config.toml
num_hidden_layers = 15
hidden_size = 96
num_attention_heads = 3
num_key_value_heads = 3
head_dim = 32
intermediate_size = 384
vocab_size = 2048
hidden_act = "gelu"
norm = "layernorm"
norm_place = "pre"
norm_eps = 1e-06
positions = "learned+rope"
rope_theta = 500000.0
rope_fraction = 0.25
qk_norm = false
attn_scale = 0.177
bias = "all"
tie_word_embeddings = false
parallel_block = true
extras = ["capped logits"]
init = "uniform"
init_std_qkv = 0.0466
init_std_o = 0.0
init_std_up = 0.0466
init_std_down = 0.0
optimizer = "adam_atan2"
learning_rate = 0.00175
beta1 = 0.95
beta2 = 0.95
weight_decay = 0.0
lr_head = 0.00801
warmup_steps = 570
schedule = "wsd"
decay_fraction = 1.0
decay_shape = "linear"
final_lr_fraction = 0.1
batch_tokens = 16384
max_seq_len = 1024
doc_mask = true
train_tokens = 128500000
max_steps = 7844
dataset = "wikipedia_en"
Each number is 50 + 12 x the weight over its row's rms, rounded and kept within 0 to 99. Layers, rows and columns count from 0. The size before them is the row's rms in percent of the matrix's.

# layer 7 attention query, 96x96, rms 0.11, rows 0-67, columns 0-47
081:61 65 51 42 53 43 56 66 41 49 52 76 20 39 51 63 40 41 27 56 36 62 30 56 54 35 56 50 56 49 71 54 45 45 41 40 31 32 54 42 42 47 41 67 64 48 43 61
043:53 34 66 59 51 73 49 59 62 51 44 37 45 60 47 59 54 34 65 51 69 56 56 43 30 47 40 65 51 39 52 33 58 81 42 63 71 42 59 45 58 39 42 61 74 43 47 56
272:35 35 57 76 61 63 66 44 62 62 60 35 46 45 41 33 56 47 55 33 64 43 41 56 49 44 32 60 63 38 55 37 48 64 67 39 63 49 50 42 44 38 42 49 53 55 50 64
084:55 48 57 48 36 52 51 42 52 29 33 37 54 63 49 67 41 50 40 46 60 56 47 58 39 44 39 48 40 57 55 48 61 65 65 49 64 48 52 46 45 61 50 47 37 51 33 52
076:27 43 63 70 58 51 58 37 64 49 57 50 53 33 49 39 67 50 43 39 51 45 41 34 75 52 38 59 63 64 50 55 45 52 57 35 50 47 57 38 49 36 42 63 55 49 54 63
153:74 56 50 21 30 37 35 56 43 47 47 63 45 51 57 75 35 39 51 64 45 44 55 38 42 50 66 42 31 57 55 58 52 49 26 61 48 51 48 59 34 60 58 49 55 44 52 44
042:36 44 63 62 36 67 52 35 51 60 38 38 75 56 47 33 66 65 52 39 45 55 63 79 61 50 59 45 76 61 55 49 34 48 46 26 46 56 51 53 56 47 37 46 54 48 51 39
083:53 48 57 43 51 61 74 34 47 34 40 64 41 57 65 61 48 38 41 69 69 34 54 63 43 33 41 39 55 38 48 39 51 50 62 67 65 66 58 47 49 38 26 48 30 50 41 72
088:53 42 40 58 34 40 46 34 65 56 43 66 42 49 43 27 35 59 49 49 65 44 28 43 66 45 53 45 17 59 44 77 35 57 39 50 51 49 49 60 53 35 27 47 49 51 39 30
087:67 70 29 61 63 25 39 60 69 41 48 41 67 48 32 47 39 58 70 53 81 32 49 62 59 36 46 42 43 65 52 54 58 42 53 22 50 27 37 49 63 52 55 65 48 59 72 54
084:42 63 50 34 51 16 55 67 64 45 52 40 41 47 42 57 48 37 56 55 48 49 38 48 46 40 58 37 69 33 44 62 59 46 76 56 36 37 90 24 49 51 43 36 43 73 33 43
080:55 55 56 56 19 50 74 75 47 58 41 75 48 72 57 63 51 57 67 27 68 35 58 47 35 61 41 65 54 45 45 57 46 58 51 46 25 40 75 58 44 62 39 50 52 48 53 64
090:34 62 39 31 69 53 71 48 47 61 53 59 49 41 68 63 70 48 47 60 47 58 59 63 41 41 44 34 41 45 62 44 50 51 53 52 48 62 27 40 39 62 51 49 38 15 75 44
077:51 65 52 37 54 39 50 50 71 34 47 68 71 54 34 45 53 48 57 64 43 46 69 62 52 52 43 74 64 54 45 56 35 60 49 37 36 61 45 72 53 45 31 56 77 37 54 27
088:57 63 59 50 62 63 53 42 44 58 61 55 63 28 58 54 69 69 54 48 52 41 42 52 55 61 67 55 41 41 23 39 52 53 44 29 38 58 65 49 48 63 63 21 48 50 35 59
080:75 68 49 46 52 41 67 50 42 55 63 51 52 44 46 52 38 51 32 42 57 72 48 45 37 28 66 64 46 26 50 67 45 54 10 58 45 41 45 53 44 48 73 61 58 48 56 56
084:46 63 56 59 55 48 65 45 21 51 48 59 42 42 52 45 36 53 59 41 58 43 52 29 56 47 47 37 68 52 31 39 58 37 55 50 51 51 67 68 62 72 34 55 25 48 32 33
078:61 47 42 49 41 56 47 62 36 80 67 48 66 47 78 57 58 46 47 33 51 55 53 46 45 22 50 73 51 71 46 68 44 47 42 44 41 59 61 59 43 42 48 39 80 62 39 47
085:52 53 28 66 39 66 37 43 63 62 58 49 60 63 54 40 45 55 45 44 56 66 52 59 67 63 52 37 65 82 13 25 65 44 42 57 54 48 53 62 42 47 69 37 41 72 52 50
083:49 31 40 69 40 73 47 63 40 44 43 37 42 49 57 41 36 60 45 40 58 53 48 62 66 39 56 72 46 58 57 44 43 36 38 43 53 57 61 65 50 60 51 53 75 42 58 79
079:32 48 41 54 47 27 64 38 42 47 47 41 36 63 38 49 64 50 47 52 52 39 58 53 55 59 60 63 56 51 32 67 65 68 63 42 45 54 61 41 46 50 61 39 52 31 69 24
085:61 45 39 52 61 64 46 20 42 49 50 36 52 45 50 45 40 59 35 67 42 43 53 59 60 38 41 55 61 62 45 42 43 48 47 47 46 49 44 33 60 55 48 49 39 53 62 37
091:62 42 70 73 67 42 58 53 69 64 25 56 37 68 43 50 26 54 55 56 40 56 49 52 59 48 56 51 31 44 48 56 31 56 45 48 44 57 72 38 79 39 34 54 53 31 43 59
088:47 45 69 47 49 43 35 55 39 60 70 58 46 51 44 44 53 60 40 45 37 51 60 47 42 37 56 58 50 40 54 46 70 67 68 34 62 41 48 47 58 69 58 61 40 36 55 53
086:63 59 53 55 61 50 57 28 41 64 49 56 56 49 42 65 64 38 52 46 63 50 38 56 59 45 42 46 54 63 37 46 15 49 51 43 61 37 50 65 38 68 28 31 56 45 51 32
085:42 37 33 58 76 56 58 57 59 33 53 51 67 49 43 62 52 39 46 40 46 54 56 66 43 42 71 55 53 44 46 58 49 50 70 56 67 69 44 54 47 50 39 32 41 54 66 50
080:60 44 59 55 38 42 58 36 50 27 33 62 44 57 71 51 33 55 67 47 38 66 39 61 30 64 63 55 54 76 65 33 29 68 35 38 39 32 37 32 48 34 75 58 62 51 50 39
083:59 34 52 54 30 63 52 74 50 49 47 62 47 45 61 53 51 68 45 38 53 43 44 44 57 69 52 56 71 37 53 57 48 59 40 29 53 58 59 51 44 37 61 75 64 53 42 35
081:55 32 44 53 55 36 55 44 28 34 42 67 41 51 28 42 36 50 28 42 47 56 57 87 62 42 38 75 35 55 44 56 44 51 51 53 49 50 31 46 33 54 79 35 40 38 50 60
083:47 42 49 52 52 66 46 29 30 40 51 49 29 62 44 73 60 43 64 41 47 45 30 59 57 47 64 56 60 65 37 46 45 45 70 61 39 33 48 55 66 60 42 54 42 27 37 60
084:26 48 68 43 74 53 48 36 60 52 58 67 64 55 39 55 47 40 57 60 72 52 55 38 38 42 61 32 51 56 49 41 34 58 70 63 21 51 49 57 55 61 65 55 63 55 55 46
084:61 47 49 52 61 56 23 52 27 60 48 50 61 32 46 58 34 72 66 55 59 57 48 54 35 55 62 60 50 39 44 45 53 58 64 49 60 45 61 68 37 31 61 38 79 52 43 64
062:49 34 69 55 61 36 56 41 46 52 49 52 27 36 45 65 34 49 49 66 48 44 63 59 51 62 62 62 75 64 50 36 40 52 60 43 67 43 39 26 38 56 41 55 51 40 59 48
084:60 12 51 68 37 40 49 68 51 50 39 51 42 40 52 51 46 56 47 67 39 50 78 46 58 60 63 50 60 70 48 34 58 42 56 46 66 41 32 49 40 46 41 68 60 42 64 32
087:43 59 50 44 53 44 51 51 37 62 44 47 41 35 50 59 54 69 58 63 56 63 28 55 60 70 37 67 46 45 56 43 33 37 50 67 28 46 62 75 66 64 50 71 28 30 48 24
112:43 58 43 46 29 41 33 44 71 51 47 45 58 58 73 61 61 71 36 74 75 39 65 61 48 41 36 28 38 34 63 44 43 55 32 65 47 52 51 53 56 48 43 44 66 57 49 53
055:42 77 61 37 36 45 41 64 79 69 61 52 72 53 55 51 53 53 48 43 47 50 33 32 43 39 50 68 34 42 43 58 53 37 49 49 34 58 57 40 57 49 62 60 58 57 50 46
074:58 47 59 48 62 48 43 46 32 49 35 43 50 65 51 45 61 56 57 65 57 54 49 68 61 56 42 62 49 73 50 32 64 38 53 55 62 62 19 34 54 53 62 54 40 39 69 58
110:69 60 40 53 41 29 50 50 30 47 35 37 78 54 58 59 53 50 47 52 43 66 62 37 57 78 48 47 43 47 46 56 73 65 35 48 55 42 53 60 79 47 69 63 25 45 48 30
121:43 77 55 53 64 49 57 45 59 50 56 60 68 39 38 56 67 38 47 36 37 51 40 36 41 71 62 34 65 61 44 44 59 45 62 30 42 42 36 49 43 59 32 28 75 44 43 34
116:46 61 61 66 54 39 47 60 66 59 52 33 73 55 56 35 46 38 53 33 54 52 53 41 53 62 13 50 59 38 48 43 55 59 50 43 68 48 36 49 59 47 36 48 34 35 47 75
124:82 47 70 52 66 43 50 52 37 57 42 42 40 50 42 39 54 43 52 36 55 51 29 45 53 52 21 47 52 58 37 65 52 62 56 55 47 56 70 42 56 52 52 57 71 29 46 17
118:57 52 47 40 66 47 18 54 47 66 55 70 64 40 38 60 50 60 52 32 49 59 44 37 66 26 59 32 39 37 63 54 60 54 36 53 46 51 36 29 56 33 50 52 39 60 65 48
120:69 54 38 38 36 52 52 17 62 49 76 48 39 66 46 41 48 45 54 46 53 56 50 33 63 34 62 68 71 32 34 73 51 48 56 56 45 61 84 61 54 42 38 56 56 66 44 45
115:44 33 39 60 45 43 61 57 37 49 45 61 47 45 48 35 52 55 51 62 53 51 47 54 56 46 29 69 61 63 46 51 48 56 58 49 71 64 59 60 53 22 46 65 60 65 48 47
117:58 43 49 46 52 43 53 49 47 49 48 52 32 69 19 56 31 46 37 53 52 45 47 44 66 53 50 55 65 44 45 57 64 43 41 44 45 66 37 49 63 26 60 30 40 29 63 54
120:52 65 54 45 57 42 53 38 44 49 40 53 42 31 51 37 51 42 47 48 74 34 69 40 54 44 81 56 38 48 37 58 56 46 54 59 63 47 36 44 55 50 57 54 42 29 40 72
112:54 49 34 46 49 55 61 52 54 32 61 64 50 22 40 41 45 30 55 44 41 59 35 44 38 43 63 74 44 48 33 54 66 71 50 61 65 23 53 53 65 33 43 54 56 49 68 60
114:44 29 48 55 53 45 71 52 54 64 41 65 56 58 26 51 58 56 40 38 62 39 51 52 39 35 57 39 47 41 40 64 39 38 43 56 61 56 47 52 46 56 70 52 27 73 36 54
120:37 24 48 42 47 26 50 61 67 48 48 53 55 39 69 57 59 51 61 36 46 68 45 50 57 40 38 59 59 62 54 48 39 52 44 42 58 46 23 38 52 58 61 34 39 36 75 47
119:56 48 59 50 48 66 59 48 69 51 55 66 36 39 64 62 44 38 31 46 33 35 42 35 40 68 50 38 64 31 66 62 54 70 48 50 54 56 34 34 42 38 55 21 66 67 55 41
114:49 56 51 41 51 49 57 46 47 32 38 56 51 47 61 53 36 58 43 61 74 68 64 54 59 50 46 62 13 77 47 64 44 41 53 55 34 63 50 53 48 67 49 29 55 49 31 56
127:59 56 59 61 56 35 51 51 32 56 45 41 71 40 59 45 40 58 52 55 64 60 45 50 67 61 64 64 69 45 57 41 73 51 37 37 34 54 48 30 55 60 47 65 48 43 66 51
115:50 44 69 45 44 41 65 15 48 32 48 42 71 44 43 39 61 50 42 41 54 64 38 46 55 53 55 27 52 52 50 50 47 50 51 78 51 48 42 56 61 51 44 54 51 44 40 60
122:15 44 49 49 45 53 44 74 53 44 56 64 48 48 31 50 41 44 52 58 49 57 52 54 54 50 52 50 67 56 50 42 51 46 70 51 53 50 53 47 47 60 47 83 56 64 31 75
116:67 65 47 40 48 28 61 54 39 59 53 39 46 51 43 66 68 49 57 59 62 60 38 54 41 28 46 50 35 29 49 52 50 43 45 45 52 46 49 58 26 48 60 61 39 67 56 30
115:50 46 48 53 52 64 49 40 54 40 46 54 35 43 78 46 59 78 53 46 50 67 44 60 56 46 72 64 73 56 66 43 52 58 86 51 53 36 41 38 46 52 44 55 54 57 37 47
111:51 56 71 42 40 42 47 48 62 58 58 47 53 46 36 49 62 33 60 53 37 34 42 69 36 46 52 42 52 54 74 47 41 56 53 61 41 28 43 60 37 43 52 67 35 68 50 50
113:37 59 39 56 53 64 44 49 83 37 50 44 46 43 48 49 58 38 56 47 51 65 59 45 39 67 47 62 40 33 32 48 23 24 60 44 54 59 46 36 47 44 40 57 59 58 28 41
123:35 52 51 58 32 54 28 60 69 70 65 56 46 55 34 44 49 36 50 64 43 49 48 43 74 58 40 54 54 56 55 47 45 27 43 39 36 61 39 46 76 57 53 68 52 49 58 52
114:47 31 50 67 65 56 59 30 57 52 54 53 57 54 42 56 40 48 51 60 47 57 47 54 42 62 59 54 53 59 61 21 37 33 58 60 45 33 32 46 42 56 36 76 73 28 35 48
122:56 45 60 45 49 46 46 68 61 55 78 60 56 59 43 50 12 51 51 43 63 32 42 44 51 51 61 66 27 50 35 40 56 63 44 58 48 39 57 66 43 59 52 45 65 44 42 60
113:69 60 50 44 37 57 61 63 48 46 39 52 52 47 36 52 30 28 60 48 55 42 43 58 36 60 69 29 57 53 55 57 41 39 45 50 43 47 39 51 47 60 45 69 57 48 54 53
119:34 49 50 50 47 26 53 60 43 58 54 53 68 50 49 57 60 56 37 34 59 43 66 66 53 55 36 42 49 44 55 42 68 42 51 51 60 60 52 51 50 43 42 36 09 34 33 27
061:58 59 50 67 38 68 65 52 52 63 67 51 62 59 28 63 63 50 56 54 50 37 60 43 38 48 72 42 60 75 36 53 56 43 49 75 39 41 46 64 58 27 67 40 45 41 46 39
082:49 45 52 73 48 35 50 41 40 71 49 59 54 72 41 56 25 50 47 44 51 26 44 50 41 40 44 47 57 42 42 55 46 51 53 53 53 57 62 23 59 32 48 60 46 62 50 69
195:41 50 58 67 72 56 47 30 64 62 63 59 38 47 41 48 46 47 62 40 56 23 34 55 39 38 43 43 68 53 47 42 43 47 70 42 57 57 45 23 30 41 32 37 52 63 45 73
085:66 42 51 44 46 56 68 28 38 44 67 38 54 51 70 22 71 40 45 60 55 61 43 43 40 58 64 55 52 31 42 60 30 58 51 61 52 70 55 59 72 45 70 41 28 35 46 49